config = dict(
    num_hidden_layers=9,
    hidden_size=96,
    head_dim=32,
    hidden_act='swiglu',
    norm_place='pre',
    attn_scale=0.177,
    bias='qkv',
    tie_word_embeddings=True,
    init_std_up=0.0494,
    schedule='wsd',
    train_tokens=98960000,
)
Each number is 128 + 24 x the weight over its row's rms, rounded and kept within 0 to 255. Layers, rows and columns count from 0. The size above them is the row's rms in percent of the matrix's.

# layer 5 MLP up, 256x96, rms 0.0899, rows 151-196, columns 0-47
size [ 98 105 102  99  97 102 107  98  90 106 107  99 100  95  94  96  98 102 100 101 100 106 105  99 103 105  99  94  97 105 103  97  99 111  93  99 105  96 104  98  92 100  99 102 100  97]
[[111 136 125  95 121 129  94 139 146 140 145 104 163  59 130 148 104 120 122 114 117 131 139 121 124 151 145 174 141 116 146 132 131 161 171 100 112 104 132  88 122  91 111 121 149 171 108 122]
 [ 70 143 136 115 148 116 125  95  93 181 186 147 140 116 124 164 171 119 151 123 111 116 155 153 146 108 173 120 158 103 130 142 134 142 124 142  82 132 116 102 141 133 160 136 140 118 106 145]
 [125 143 159 140 151 167 135 115 101 102 145 108 148 123 151 119 102 104 130 129 143 123 122  89  86 115 129 103 111  87 126 173 117 102 130 131 112 139 136 136 126 144 143 142 124 152 157  76]
 [ 80 101 127 147 117  90 121 141 130 166  83 106 117 101 190 155 111 164  84 139  87 111 134 138 144 107 124 141 170 122 117 136 141 133 124 127 106 126 170 118 112 123 147 161 108 124  90 149]
 [ 86 152 126 125 160 179 156 107 167 167 107 106 113 135 152 141 129 119 162 108 157 129 176 132 102 141 156 130 137 133 113 136 123 161 132 151 134 140  77 142 128 151 128 151 118 128 136  95]
 [134 104 123 133 156 164 139 125 128 106 151 107 131 151 161 133 115 126 145 106 124 145 141 144 128 167 138 117 116 147 178  95 170  88 123 134 150  93 111 153 121 132 138 151 111 126 160  99]
 [ 81 143 130 143  94  98 121 113 167 133 115 136 146 141 141 134 114 151 100 102  85 110  96 145 151 150 158 153 151 163 138 148 122 139 110  83 123 128 146 131  96 123 136 144 136 163 132 128]
 [148 132 164 153 125 120 182 128 149 143 111 138 100 146 145 142 140 133 171 182 139 137 128 147 136 145 129 101 106  95 147 120 119 125 119 175  86 134 112 109 126 101 128 151 123 110 125 129]
 [113 113  99  81  96 138 123 112 117 148  91 139 149 124 103 134 135 111 103 103 113 199 129 139 136 104 193 110 116 180 119  94 119 184 134 114 133 122  69 120 137 130 117  87 104 143 103 149]
 [167 105 149  91 106 115 129 142 130 112 154 103 132 154 170 137 130 101 137 117  82 164 100 104 136 115 143 155 112 141 127 128 110 135 145 119 158 120  86 146 115  77 128 162 124 124 118 182]
 [139 139 124 109 140 139 124 129 124 145 154 160  99 100 122  92 125 154 118 130 154 117 117 144  82 196  77 131 124  96 121 117 125 125 135 114 108 138 121 126 136  97 142 157 121  69 140 108]
 [144 128 137 130 102  94  96 132 128 104 117 137 143 100 137 157  90 138 128 139 100 142 163 113 138 124 175 114 114 121 138 110 159 117 107 166 104 124 115 145 152 143 140 104  91 165  93 124]
 [119 114 125 110 125 114 160 130  73 114 144 101  64 103 105 119 142 106 123 117 135 115 125 132  97 153 174 138 155 178 118  86 136  85 118 132 144 165 115 118 122 130 106 128 127 124 125 135]
 [142 116 101 167 113 116 135 109 145 138 143 127 111  91 138 147 150 108 138 125 126 113 159 154 102 131 141 137 108 133 144 176 153  85 142 179 106 153 134 180 116 100 162 137 137 169  70 135]
 [126 116 179 139 153 146 173 114  86 134 115 120 126 114 101 123 106 126 135 110 137 129 133  69 132 163 127  99 153 125 123  98 126 145 133 127  70 109 123 161 115 116 148 159  99 143 113  85]
 [148 127 161 111  96 111 115 109 152 126 111 124 110 190 136 156 160 163 133 115 132 111 135 164 137  77 150 114 140 138 122 163 101 125 176 113 142 134 127 181  98 159  88 117 107 121 107  63]
 [125 102 131 113 108 183 120 171 110 144 116 124 103 144 121 153 154 141  96 130 144 116 146 172 134 112 145 101  90 133 104 176 104 140  81 139 141 161 114 113 150 128 122  93 128 117 180 146]
 [ 94 130 174 133 150  97 133 124 131 124 151 153 146 163 111 130 130 148 108 194 123 117 146 135 142 142 140  94  89 124 118 155 163 155 111  74 114  96 131 148  86 137 168 143 157 137 115 155]
 [133 125 111  84 114 144  93 106 149 115  86 152 139 170 131 124  97 130 116 143 140  80 123 159  95  97 105 128 126 107 113 120 145 125 109 127 122 123 171 120  97 171 138  91 101 109 108  81]
 [114 140 140 112 184 154 105 119 115 156 107 156  97 178 104 110 141 140 150 138 146 123 148 120 127 145 125 130 115 158 152 179 149 151 153 132 100 145 122 200 129 123 162 127 143 130 134 145]
 [157 127 162 127 113 127 131 129 159 101  84 129 124 102 103  96 146 158 148 124 121 162 149 133 135  81 100 169 104 106 168 135 102 165 130 149 139  90 146 123 129 144 116 100 109 184  89 144]
 [126 135 105 132 109 121 143 125 176 117 164 124 151 109 184 130 145 109 108 141 139 120 129 146 123 152 116 125 180 146  94 137 155 137 137 124 102 110 131 143 148 120  91 147 106  93 194 129]
 [173 128 140 135 207 141 139  74  95 133 118 122 119 158  88 129 138 106 142 117 154 101 152 140 159 133 101 150 139 157 172 125  99 133 124 140 103 135 115 139 152 118 144 145 128 112 129 161]
 [121 146 142 160 138 127 139  93 144 136 143 132 100 109 107 145 136 115 128 149  94 160 142 160 160 118 129 126 165  89  76 104 103 142 163 139 138 107 118 125 136 140 140 106 110 129  94 135]
 [129 114 116 116 119 149 139 105 114  95  97 108 147 138 101 123  91 134  97 136 153 129 115 105 150  73 125 110  91 136 124 104  85 146 130 132 124 105 126 131 147 118 145 164  82  77 136 133]
 [121 117 191 146  71 149 124 136 144 112  94 131 179 133 122  97 121 104 140  91 106 147  89 160 105 158 115 135 139 120 147  99 120 135 135 101 134 153 166 132 126 118 111 130  97 114  95 120]
 [149 108 110 118 122  92  79 101 158 140 108 117 144 104 118 136 127 148 117  76 141 124 163 145  65 115 124  90 140 168 124 123 159 137 149  94 164 108 167 144 165 157  91 127 137  91  85 104]
 [128  89 115 131 152 182 135 123 143 148 113 171 168 124 147 145 124  72 162 127 162 102 150  95 159 165 121 138 124 122 158 148 117 159 135 153  94 114 111  71  98 119 122 120 166  92 127 144]
 [129 129 139 134 163 183 156 132 181 134 135 155 130  95 129 110 128 119 127 124 103 118 160 120 159 101 125 119 126  93 129 128 149 128 178 134 163 153 144 101 110 134  96 171 158 127 134 153]
 [142 128  92 123 112 162 109 140 109 137 121 102 148 140 121 125 110 121 126 142 124 146 125 170 121 132 154 140  72  92  92 117  81 152 160 124 147 109  96 109 143 112 160 106 133 131 114 122]
 [151 164  92 145 134 109 113  75 146 135 152 148 123 145  69 141 153 116 120 156  84 116 145 118 113 160 127 106 117 126 107 106 104 128 125 143 187 119 121 152 103 111 145 148 148 117 119 121]
 [111 165 111 119 142 111 133 133 166 127 128  98 132 133 178 117 167  82 142 154  87 139 113 113 165 123 104 126 161  76 111 137 128 165 136 124  97 125 168 141 112 100 109 112 111 112 170 115]
 [110 140 135  72 177 147 149 111 147 143 150 152 112 139 101 152 132  95 137 154 142 149 115 139 142 143 131 162 104 115 116  86 118 114 188 140 107 144 138 123 116 111 133 135 168 106 147 112]
 [122 142  77 130 149 151 139 134 129 147 122 173 161 124 136 126 119  97 101 118 139 135 152 117 149  91  76 128 109 167 144 104 148 107  97  93 105 116 102 140 143 113 183 118 116 109 176 164]
 [ 90 133 137 119 149 150 116 124 109 126 117 111 118 114 128 155 129 141 188  79 111 103  98 119 155 107 182 106 105 125  91 138 164 138 158  92 104 115 148 154  95 109 130 114 137 161 151 115]
 [142 155 140 139 126 109  93 124 148 144 131 129 127 107 146 178 114 130 111 125 114 172 140 164 132 135 171 155 149 140 115 128 128 160 124 141 133 171  99 133 109 128 135 121  98 151  95 139]
 [167  75  79  82 140 137 104 147 125 162 198 134 132 126 183 132 145 151 105 146 113 124 151 130 130 120 125 132 119  99 123 142 133 127  98 135 129 136 159 118 149 132 114 127 169  96 138  89]
 [128 114 113 102 137 121 110 139  97 130 103 145 165 142  97  92 136 147 114 170 130 122 139 110 144 125 113 133 146 134 121 134 133 139 156 131 115  83 149 163 155 176 100 100 136 140 116 128]
 [146 180 148 180 111 108 126 113 129 141  96 107 148 113 122  76 116 126 126 121 192 109 112 116 165 134 132 117 139 135 143 133  98 131 118 114  93 139 134 125 121 167 110 168 172 132 112 104]
 [131 149 108 136 133  96 136 155 138  78 128 112 126 165  84 137 122 113  95 152 122 150  97 101  99 107 107 143  97  93 173 220 101 106 116 102 122 177 147 125 105 123 128  89 102 131  93 162]
 [ 76  83 158 127 145 106 121 137 135 128 119 119 136 106 119 154 113 119  88 105 168 106 133  89 155 100 155 134 145 124 119 156 155 132  86 108 119 132 111 157 155  82 118 197  90 153 103 103]
 [118 105 139 113 114  77 156 127 158 148 114 122 153 147 102 166 130 172 127 139 121 129 100 136  83 145 142 112  93 149 110 152  95 114 125 182 138 146 157 112 148 136  68 141 181 138 140 103]
 [148  88 121 128 156  92 154 131  77 104 120 106 105 135  83 136 155 125 143 118 133 133 147 138 180 152 131 100 117 140 126  78 155 165 120  91 158 147  87 138 108 128 141 142 175 117  98 130]
 [155 152 136 113 156 149  96 152 155  70 132 149 106 161 107 123 162 119 116 132 143 102 100 131  94 100 141 141 118 146 118 150 156  77 116  79 161  96 130 157 132  93 150 109 152 107  93 116]
 [150 112 142 138 119 131 118 130 140 142 109 143 142 165 146 155 135  80 165 159 125 144 117 132  81 102  86 164 117 141 144 126 140 129 120 160  81  99 115 117 129 110  82 128 144 149  86 131]
 [ 94 133 143 122 129  97 131 142 144  94 107 129  83 109 102  91 157 109  88 100 122 160 166 164  75 111 139 128 119 118  95 122 112 147 165 113 169  94 166 117 120 101 108 113 137 110 111 122]]
# layer 5 MLP down (transposed), 256x96, rms 0.0823, rows 151-196, columns 0-47
size [ 97 102 105 101  95  99 100  99  95 102 107  98 102  92 104 106  95 105  94  97  97 106 106  96 108 105  99  92  96  99 104  94  90 109  93  99 104 100 108  96  95 101 105 104 101  94]
[[138 105 118 128 156 123 112 177 116 101 159 110 129 131 134 103 124  95 128 105 148 106 135 115 195 127 110  93 114 123 105 158 137 128 126 129 110 152 126 164 125 188 121  92  93 124 139  85]
 [ 82 137 126 148 128 131 143 110 122 180 137 122 137 138 140 163 138 121 131 125 109 134  68 124 114 135 103  72 149 100 128 162 113 127 105 106  93 162 130 116 158 181 137 128 148 149 117 161]
 [116 109 132  94 135 113 135 149 122 167 113 158 136 114  97 160 110 138 105 115 150 124 106 145  89 147 117 168 102 117 151  69 106 171 156 147 143 133 145 136 142  95 160  90 121 174 101 116]
 [165 122 113 130 117 102 138 115 133 118 139 149  74  81  76 103 158 116 137 145 157 129 123 118 118 137  96 105 111 128 136 107 105 169 108 141 137 117 114 128 129 137 131 108 150 129 143 116]
 [115  98 169 119 180 102 103 111 160 125 129 154 114 146 133  96 135 118  78 145 129 161 124 185 143  97 138 132  92 155 108 145 111 117  98 159 122 146 118  98 162 104 126 102 110 115 133  96]
 [118 128 175 130 137 140 102 165 142 153 125 132  76 130  95 118 100 101 121  91 133 130  91  94 131 185 132 107 146 138 127  78 120 154 134 169 136 149 149 116 118  88 119 186 133 134 124 185]
 [193 133 124 162 123 115 110 132 108  92 132 121 153 132 120 126 112 153  95 118 118 147 119 121  96  98 180 147 126 143 201 155 136 122 110 111 137 128 169 122 109 156  93 139 116 149 122 122]
 [139 130 143 133 119 117 123 137 121 191  92 152 153  94  79 134 144 142 190 117 123 115 135 144 143 100 120 127 122 113 123 133 127 125 128 116 144 114 126 146 163 151 127  83 102  84  72  85]
 [149 157 120 132 148 152  95 137 139 154 129 138 121 103 115 139 154 136 141 128 106  73  83 147 128 125 131  97 121  72 135  62 105 109 111 144 122 144 101  77 113 142 116 143  97 107 128 177]
 [100 171 111 126 127 122 151 130 135 127  95 188 122 111 129 133  82 103 140  94 107 102 171 131 109 106 107 128  95 138 130 106 102 154 121 107 161 124 118  88 118 124 113 133 148  97  87 139]
 [120 147 147 133 122 138 119 127 158 138 208 162  99  91  66  72 123 104 134 123 130 163 136 132 110 133 136 130  96 139 134 132 125 105 127 147 119 188  94  97 102  71 123 123 144 150 161 140]
 [118 147 139 127 141 154 130 107 142 144 107 130  99 130 154 136 100 108 154 137 107 128 145  87 123 142 127 135 132  89  80 106 146 145  84 103 166 137 107 108 101 168 133 102 115 103 121 168]
 [166 136 149 111 127 123 134 143 176 138 104 138  89 129 140 130 131 130 138 137 159  90 117 140 101 118 155 178 103  87 102  77 100 111 139 124 160 139 168 157  99 148 116 110 131 143 130  83]
 [154 141 128 118  97 131 108 118 137 104 132 124  94 119 153 123 123 114 117 128 130 124 152 137 125 120  90 139 104 135  74 140 109 123 131  72 176 106 145 124 107 114 150 131 126  82 132  93]
 [152 104 106 144 153 107 149 131 148 125 152 161  75 142 130 102 126 136 110 163 134 128  86 182 112 124 113 136 136  94 148 110 131 134  88 154 129 101  90  95 129  83 113 104 110 100 118 149]
 [132 111  91 143 137 131 113 169 146 122 142 133 170 174 109 161 134 131 119 141 117 134 120 157 128 143 120 177 147 157 166 116 163  99 145 147 136 124  94  98 130 181 108 160 100 148 110 128]
 [133  96 102 155 125 108 161 125 146 128 114 148 122 147 169 122 133 152 141  92 131 138 144 132 169 155 186 156 132 132 108  65 125 141 121 121  99 121  91 138 143 150 142 153 115 124 120 123]
 [135 162 130 137 121 152 126 124  93 102 110 131 154 154 153 101  87 144 120 111 128  94 121 147 139 155 151 143 133  75 123 124 147 106  95 142 124  51 132 108 108 133 174 115 120 160 132 121]
 [ 66 159 137 117 151  90 136 121 164 161 138 127 144 117 137 121 127 152 112 160 148 110 101 137 119 137 117 126 148 145 145 114 135 134 139 138 107  97 140 121 159 109 120 107  90 133 120 126]
 [134 159 111 120 135 132 109 117  89 125 127  95 117 166 125 138 112 116 115 142  66 129  98 127 114  99 170 149 159 150 106  78 116 129 142 153 178 136 145 127 131 133  61 135 141 107 140 139]
 [108 118 178 164 153 109 114 180 139 110 149  89  86 131 136 120 170  93 129 149 189 124 123 155 150 126 119 175 126 162 136 113 130 125 121 102 133 134 108 111 153 123 133 118 119 102 141 134]
 [199 142 102 145 127  95 119 160 111 124 187 101 144 110 109  90 135 159 117 133 165 134 111 160  90  84 178 120 144 127 127 121 120 114 117 119 115  95 137 176 137  85 145 110 148 116 139 121]
 [ 57 116 131 111 133 127 176  68 137 123 125 128 110 141 114 102 118 186 166 159 117 102 134 169 136  98 133 112 105 172 144 123 153 134 112 106 146 130 144 178 128 123 146 152 135 115 108 126]
 [149 153 105 130 112 171 121 130 138 135  87 170 114 103  85 128  99 113 100 143 115 156  84 135 121 122 139 151  99 148 124 165 148  86 153 173 137 123  92 133 133 129 102  91 142 113 157 133]
 [141 179 136 117 115 140 122 122 157 116 119 159 141 119 104 163 142 104 166 113 163 121 123 141  88 131 133  97 102 147 117 168  76 196  93 110 150 108 155 153 118 151 134 143 105 113 104 113]
 [125  98 118 112 115 154 135  99 105 130 130 126 172  93 143 130 148 141 141 109 122 128 105 112 113 133 118 129 105 106 115 103 161 144 113 193 101  96 100 206  92 117 140 107 128 120 135 101]
 [130 129 105 114 114 141 136 153 133 109 126  96 113  70  74 119 127 117 102  99 118  93 127 108 185 135 131 135 149  79 100  82 103 158 126 161 115 126 134 110  99 156 100 117 142 153 157 129]
 [123 107 149 159  96 108 112 130 140 101 119  97 122 129 124  95 116 141 105 112 110 157 106 141 128 129 117  92 143 132 101 101 142  80 154 162 154 148 105 106  93 139 144 117 133  86 132 121]
 [124 135  88 152 119 125 162  86 120 111 173 151  77 118  95 126  89 121 124  91 145 123 142 133 169 125 133 104  99 106  97 143  87 127  97  84 111 122  97 146 121 132 103 138 149 143  97 131]
 [133 101  98 117 114 135 181 138 139 118 111 180 123 100  95  91 136 143 136 118  99 185 128 172 145  84 126 163 153 173 138 144 112  77 107 147 115 129 135 154 103 116 150 146 136 129 140 115]
 [166 121  99 168 142 145 130 128 142 126 134 125  99 114 124 129 122  92 184  84 100 149 147 131 127  81 133 141 115 129 138 119 115  84 131 173 125 124 141 160 101 140 144 126 130 140 124 111]
 [ 97 111 137 121 137 134 130 140 108 161  93 143 158  99 112 129  95 102 169 118 128 106 123 113  75 133 110 117  98 156 117  95  93 134 139  85  96  83 138 109 129 142 129 129 159 142 106  97]
 [116 128 103 120 145  93 133 154 125 115  85 161 155 114 146  91 140  98 176 121  95 154 122  65 103 121 153 151 117  92 122 139 144 150 141  95  67 125 148  88 142 135 108 107 135 167 133 132]
 [114 130 113 133 129 114 114 108 123 138 159 118 155 132 143 132 144 113 127 108  90 121 138 114 181  74 106 102  91 152 114 144  99 195 142  97 124  70  95 167 112 160 136 117 126 117 123 129]
 [157 129 165 141 113 150 121 120 104 161 169 139 146 109  92 117 133 100 135 135 145 118 127 134 144 106 137 158 132 147  83  87 112 156 109  83 126 132 186  92 136 119 113 137 107 103 152 125]
 [148 148 122 111  98 147 163 144 119  91 136 140 135 150 104 123 122 131 120 147 139 130 101 104 137 159 160  85 132 103 127 118 148 115 160 136 120 122 142 174 111 151 108 128 124 158 154  87]
 [127 135 127 153 143 122 150 120 118 152 121 136  96 110 132 168 122 169 156 103 112 148 107 109 115 133 148 175 119 144 127 144 119 117 119 179 108 105 118 108 133 122  76  94 144 114 102 112]
 [130 174 102 161 137  95 117 138 109 131 119 120 116 112 117 162 164  87 129 151 136 117 144  88 152 115  99 161 129 138 100  97 138 164 124 136 145 178 115  85 105 123 112  99 135  76 158 125]
 [140 105 147 110 184 106 173  88 122 112 122  87 134 150 128 124 121  79 127 141 102 155  87  92 156 103 100 102 143 104 166  99 129 123 124 178 160  95 140 139 109 118  99 152 106 148 100 158]
 [120 148 120 119 106 111 151  89 132 115 108 154 103  78 129 134 134 137 145 143 150 138 161 115 145 138 122 121 120 119 141 134 153 129  91 106  95 165 127 137 110 139 124  75 124 178 157 117]
 [144 156 136  90 139 120 137  99 138 155 146 142 147 154 131 133 109 102 145 130 130 123 151  73 126 146 117 114 121  96 149 136 105 129 147 127 131 136 170  90 117 125 115 157 162  95 103 133]
 [127 132 131 139 103 143 149 105 140 117 140 162 144 114 147  78 149 113 107 138 146 141 166 108 127 156 152 100 127 147 115 135 163 144 117 163 137 136  95 108 123 104 128 133 140 168 139 147]
 [135 132  96 100 106  93 133 123  68 122 129 148 118  79 130 142 156 173 146  73 101 143 175 120 135 112 122 121 157 162  98 104  85 146 124 103 131 158 161 120 120 130 149 112 130 115 127 127]
 [143 133 154 114 108 141 135  99 115 131 131 131 152 114 132 139 142  82 125 161 119 101 153  74 107 132 136 110 155 157 120  86 149 137 155  66 130 122 170 112 151 147 130  96 111 149 130 145]
 [162 104 163 112 101 119 133  89 106 134 108 129 119 157 123  84 113 153 111 143  94 164 120 140 104 107 146 135 134 140 128 128 125  99  77 111 158 104 169 173  71 139  87 112 103 157 154 135]
 [140 121 153 129 153 141  97 128 102  63  90 166 126 108 132 155 127  91 133 151 179  62 130 125 150 114 136 128 146 112 119 142 143 143  91 125 152 124  95 137 128 150  94 161 125 132 118 152]]
# layer 5 MLP gate, 256x96, rms 0.0896, rows 152-197, columns 0-47
size [100 102  97 103  93 105 100  92 106 102 102 103  98  95 109 100 101 104  98 105 103 103 100 103 101  99  95  91 104 103  93  93 103  95 100  98  97 100  98  93 100 105 104 100  99 104]
[[162 120 116 121 145 106 124  88 100 147 121 135 126 130 137 110 151 190 159  80 139  99 110  85 129 119 159 152 143 131 114 160 163 151 118 100 138 126 103 138 156  90 130 108 121 165 155 150]
 [128 134 115 131 134 119 153 122 135  95 166 100 138 120 140 115 181 162 145 127 107 129 136 124 180 133 128 132  86 111 147 133 139 130 116 133 180 125 160 153 135 141 117 142 121 124 114  87]
 [ 98 102  84 140 125 144  90  81 149 117  89 122 121 133 132 101 119 139  93 101 131 100 120 146 119 117 118 151 121 122  68 128 120 152 123 147 107 106 110 101 123 116 107 175  83 123  98 122]
 [122 101 150 102 148 127 130 119 167 118 129 151 144  99 165 136 153 135 135 124  98 147 111 146 152 115 159 117 127 128 165 144 125 124 133 157  86 189 130 153 127 156 127 179 113 146 109 145]
 [155 121 105 140 109 126 138 163  92 130  86 131 123 134 156 105 177 133 123  99 159  73 115 123 156 148 129 139 133  95 139 135 137 140 120 164 130  92 128 156 129 130 118 117 109 136 102 104]
 [112 109 182 153 106 158 161 109 103  50  83 100 132 150 161 100  89 123 149  90 136 127 111 154 156 117 121 115 142 164 153 128 132 138 113 109 127 131 132 157 154 114 128 104 121 103 135  73]
 [132  89 150 134 126 133 156 109  95 116 120  97 160 135 140 138 111 127 121 135 156 118  81 132 143 179 114 106 155 110 136 127 143 112 122 108 148  94 103 139 147 124 108  76 150 125 132 135]
 [160 130 149 143 133 108 135 109 100 141 129 137 140  72 126 144 166 142 101 156 106 149 135  99 100 152 158 107 126 101 133 159 123 136 141 121 173 116 118 117 124  93 150 121 152 205 166 121]
 [117 126 112 112 123 145 143 135 114 136 117  84 127 102 124 133 117 123 168 114 115  87  91 165 137 156 151 113 105 145 108 114 107  79 149 124 150 124  96 116 146 102 168 159 163 127  86 121]
 [ 88 117 106 148 146 158 158 174 154 102  66 128 109 182 127 134 136 107 119 147 109 131 130 146 117 160 166 165 135 138 175 108 144 135  94 134 122 119 126 105 112  95 115 152 161 112 117 122]
 [ 76 130 150 102 106 118  77 156 106 131 139  99 167 115 152 140 167 122 106 158 179 121 137  83 104 111 151 130 129 167 116 126 155 165 128 124 171 111 121 159 107 127 104  92 106 104 140 139]
 [ 49 122 165 147 131 167 125  86 117 120 143 155 157 117 126 168 115 126 107 135  98 107 125 145 144 157 146 132  89 122 112 144 150 146 137 151  85  70 123 145  90 100 139 156 137 100 145 119]
 [107 134 135 138 180 124 121  93 172  95 122  77 157 125  79 114 116 135 117 100 159  94 116 136 105 128 142 105 149 113 150 100 128 146 129 110 152 117 129  72  98 155 138 141 115 163 130 118]
 [103 149  97 108 120 124 136 143 152 148 113 131 170 187 148 131 181 162 167 111 104 158 109 168  83 106 157 155 147 144 146 134 103  94 151 111 149 165 149 120 122 139  95 129 144 147 127 103]
 [154 151 119 136 120 116 107 118 119  60 124 117 123 124  92 122 169 127 107 119 132 152 110 167 128 105  96  77 176 103 164 127 124 116 127  66  93 131 137 135 118 116 130 108 106 153 135 148]
 [135 123 105  94 126 129 176 149 112 142 136  97 128 173 141  88 144 151 100 103 106 140 133 100 136 133 178 140 141 139 152 142 116 126 107 168 118  98 145 140 169 134 108 153 135  85 101 163]
 [127  98  92 106 135  99 158  89  97  90 121 111 143 116 167 116 132 129 115 169 101 132 105 116 141 116  92 120 119 104 148  85  96 137 149 134 151 131 131 134 134 145  94 130 164 165  81 100]
 [162  82 136 118 133 121 128 132 150 130 113 130 168 146 134 133 171 127  74 122 101 134 154 190 105 129 132 126  98 119 135 135 111 156 153 156 153 134  91 129 123 112 104 128 120 142 167 139]
 [156 132  92 112 130 113 153 111  94 103 152  95 111 130 175 165  97 170 144 157  98 129 126 139  98  72 111 135 113 101  95 111 172 116  87 130 140 111 151 100 105 131 129  82 116  90  88 120]
 [128 124 110 132 133 130 122 131 111 140 108 149 149 155 100 152 144 114 127 102 134  72 128 111 160 104 143 101 123  69 134 178 139 132 138 115 130 142  90 125 124  79 136 113 142 101 112 123]
 [144 152 125 112 108 140 141 138 102 150  92 134 126 135 136 136 120 134  82 161 127  67 100 116 108 154 171 129 118 111 124 137 140 147 144 118 132  83 137  81 115 123 114 107 114 120 157  49]
 [111 117 122 116 135 102 143 134 163 148 146 163  96 138 119 129 129 154  93 184 126  80  93  94 127  78 138 141 122  95 103  99 149 153  77 192 134 142 120 135 114 115  85 133 120 143 141 123]
 [105 126  99 136  93  86 119 142 110 124 158 118 134 152 129 107 165 160 148  76 144 129 118 143 138 132  91 121 115 116 163  97 111 121 143  91 119 117 109 138 161 165 145 147 130 120 138 116]
 [119 147 108 165 139 119 142 110 130 121 130 119 157 115  83 130 111 147 141 116 132 138  69 156 131  98 188 118 112  88 122 152 143 154 141 128  97 102 140 126 126 158 150 162 102 118 140 180]
 [ 89  58 112  85 126 127 143 148 106 135 137  97 120 103 115 142 142 148 128 101 184 101 121 144 138 128 124 149  86 124 129  65 124 164 116 130 100 113 108 109 109 101 141 114 180 127 126 166]
 [146 152 148 120 127 118 178 155  99 147 139  88 134  71 132 114 135 125 152 139 119 145 117 126 122 131 159 109 140 110 112 110 118 147  91 126  99 165 122 131 123 144 139 150 129  76  95 109]
 [134 141 115 132  92 172 137 152 133  88 141 164 141 149 137 119 115 182 126 126  90 112 125 114  86 124 135 157 170 136 132 155 132 149 101 139 133 115 200 179 126 117 110 114 120 179 174 125]
 [164 143 147 130  92  86 154  97 140 132 137 111 150 131 132 129 141 107 119 114 102 138  79 166 121 114  99 109 113 103  97  92 109 156 119 152 143 111 101 156 130 111 119 170 154 121 123 122]
 [116 108 129 141  90 100  79 110 167 106 120 120  63 152 127 100 146 112 110 141 141 171 101  76 146 136 163 141 104 179 120 139 132  84 128 111 122 137 107 154 152 107  92 140 113 152 150 122]
 [114 137 171 123 157 145 130 156 152 101 130 119 105 135 130 155 181 143 171 163 119 146 148 148 125 161 127 130 157 111  96 107 104 146 157  90 141 134 103 112 166 131 141  87 120 174 150  93]
 [100 111 125 143 107 127 131 117 145 108 149 119 117 117 123 107 103 121 148 127 124 111 140 142 170 176 130 126 103  99 139 115 114 114 140 130 101 114 147 160 125 153 161 144 121 107 142 164]
 [147 114 111  87 150 110  73 126 148 133 106 116 160 143 132  94 145 148 122 140 103 135 116 136  97 115 116 138 140 108 127  99 104 136 117 158 156 165 136 158 123 136 127 157 122 146 105 135]
 [164 131 110 107 182 121 138  98 156 115 150 113 140 101 103 125  96 156 126 151 155  73 144 170 126 125 134 125 177 140  97 136 116 124  96  90 105 131 113 160 146 109 135 125 128 109 130 126]
 [143 185 153 117 107 144 143 122 130 115 114 147  96 120  66 110 142 107 134 160  96  98 108 117 112 114 109 130 136 128 117 140  99 120 151  98 113 118 156 134 125 129 151  76 129 168 163 141]
 [ 91 121 151 144  99 105 140 152 118  90 102 110 139 143 146 103 151 123 143 150 161 128 127 139 149 162 103 149 134  86 151 149 100 101 146 110 126 135 129 152 116 141 124 126 150 132 152 143]
 [112 148 110  97 111  62 113 125 118 134 109 117 153 152 161 158 116 114 126 106 146 147  93 140 155 136 125 134 126 127 158 153 135 122  85 101 154 128 131 138 134  79 144 147 134 170 162 171]
 [ 99  99 166 169 146 134 135 105 164 141 121 127 137  95 129 114  83 173 129 107 121 140  93  99 123 111 113 117 163 185 139 105 111 132 124 137  83 155 155 147 102 113 118 138 107 150 136 140]
 [ 63  88 120 159 112 152  99 113  84 130 109 150 121 121 107 108 111 130 130 121 151  87 114 147 124 136 146 118  77  93 140 132 143 144  87 154 133 145 131 126 147  98 141 134 176 125 156 129]
 [123 140  65 138 104 141 139 126 150 135 127 126  98 114 133 167 127 101 103 117 150 149 130 123 100 123 136 152 178 142 166 139 129 118 134 162  87  85  99 121  98 132 102 102 133 101 145 141]
 [154 125 158 131 138 141 116 102 145 129 137 157 116 154 102 140 180 117  83 149 175 108 112 132 169 117 100 152  98  75 148 132 112 113  97 133 145 137 133  96 110 107 122 145 130 128 113 156]
 [108 117  84 121 181 131 124 135 160 145  82  91 165 170 131 129 122 124 117 160 106  96 116 112 120 103 129 134  95 115 169 152 126 151 128 157 120 148 182 141 118 108 125 116 104 144 100 113]
 [123 112 136 141 107 108 131 169 136  85 111 126 111 124 134 130 124 113  94 127 153 111 126 106 153 127 123 139 128 177 125 128 139 121 157 105 124 116 109 158 129  77 153 116 148 101 152 152]
 [128 110 117  97 129 144 132 146 157 114 136 178 139 154 131 151 132 124 122 159 142  99 140 157 129 180 121 136 150 145 139 141 168 142 123 122 134 146 155  87 109 154 123 109 121  84 131 147]
 [131 145 164 139 124 143 137 149 136 136 108  77 121 113 132 106 135  99  88 126 107 108 159 139 173 123 142 135 179 134 113 120 201 144 110 136 113 107 117 150 126 141 129 107 146 151 118  73]
 [101 106 138 114  89 126 176  90  90 130 137  78  89 131 176 115 118 142 132 115 143  75 111 158 143  99 137 154 106 101 156 116 105 116 130 109 138 152 126 138 116 101 118 107 122 134 113 128]
 [122 116  75 162 150  72 117  73 128 125 114 118 157 159 163 120 135 139 111 122 123 178 110  96 158 126 146 128 107 106 100 149 116 110 153 166 131 103 110 159 125 134 125 110 135 103 117 152]]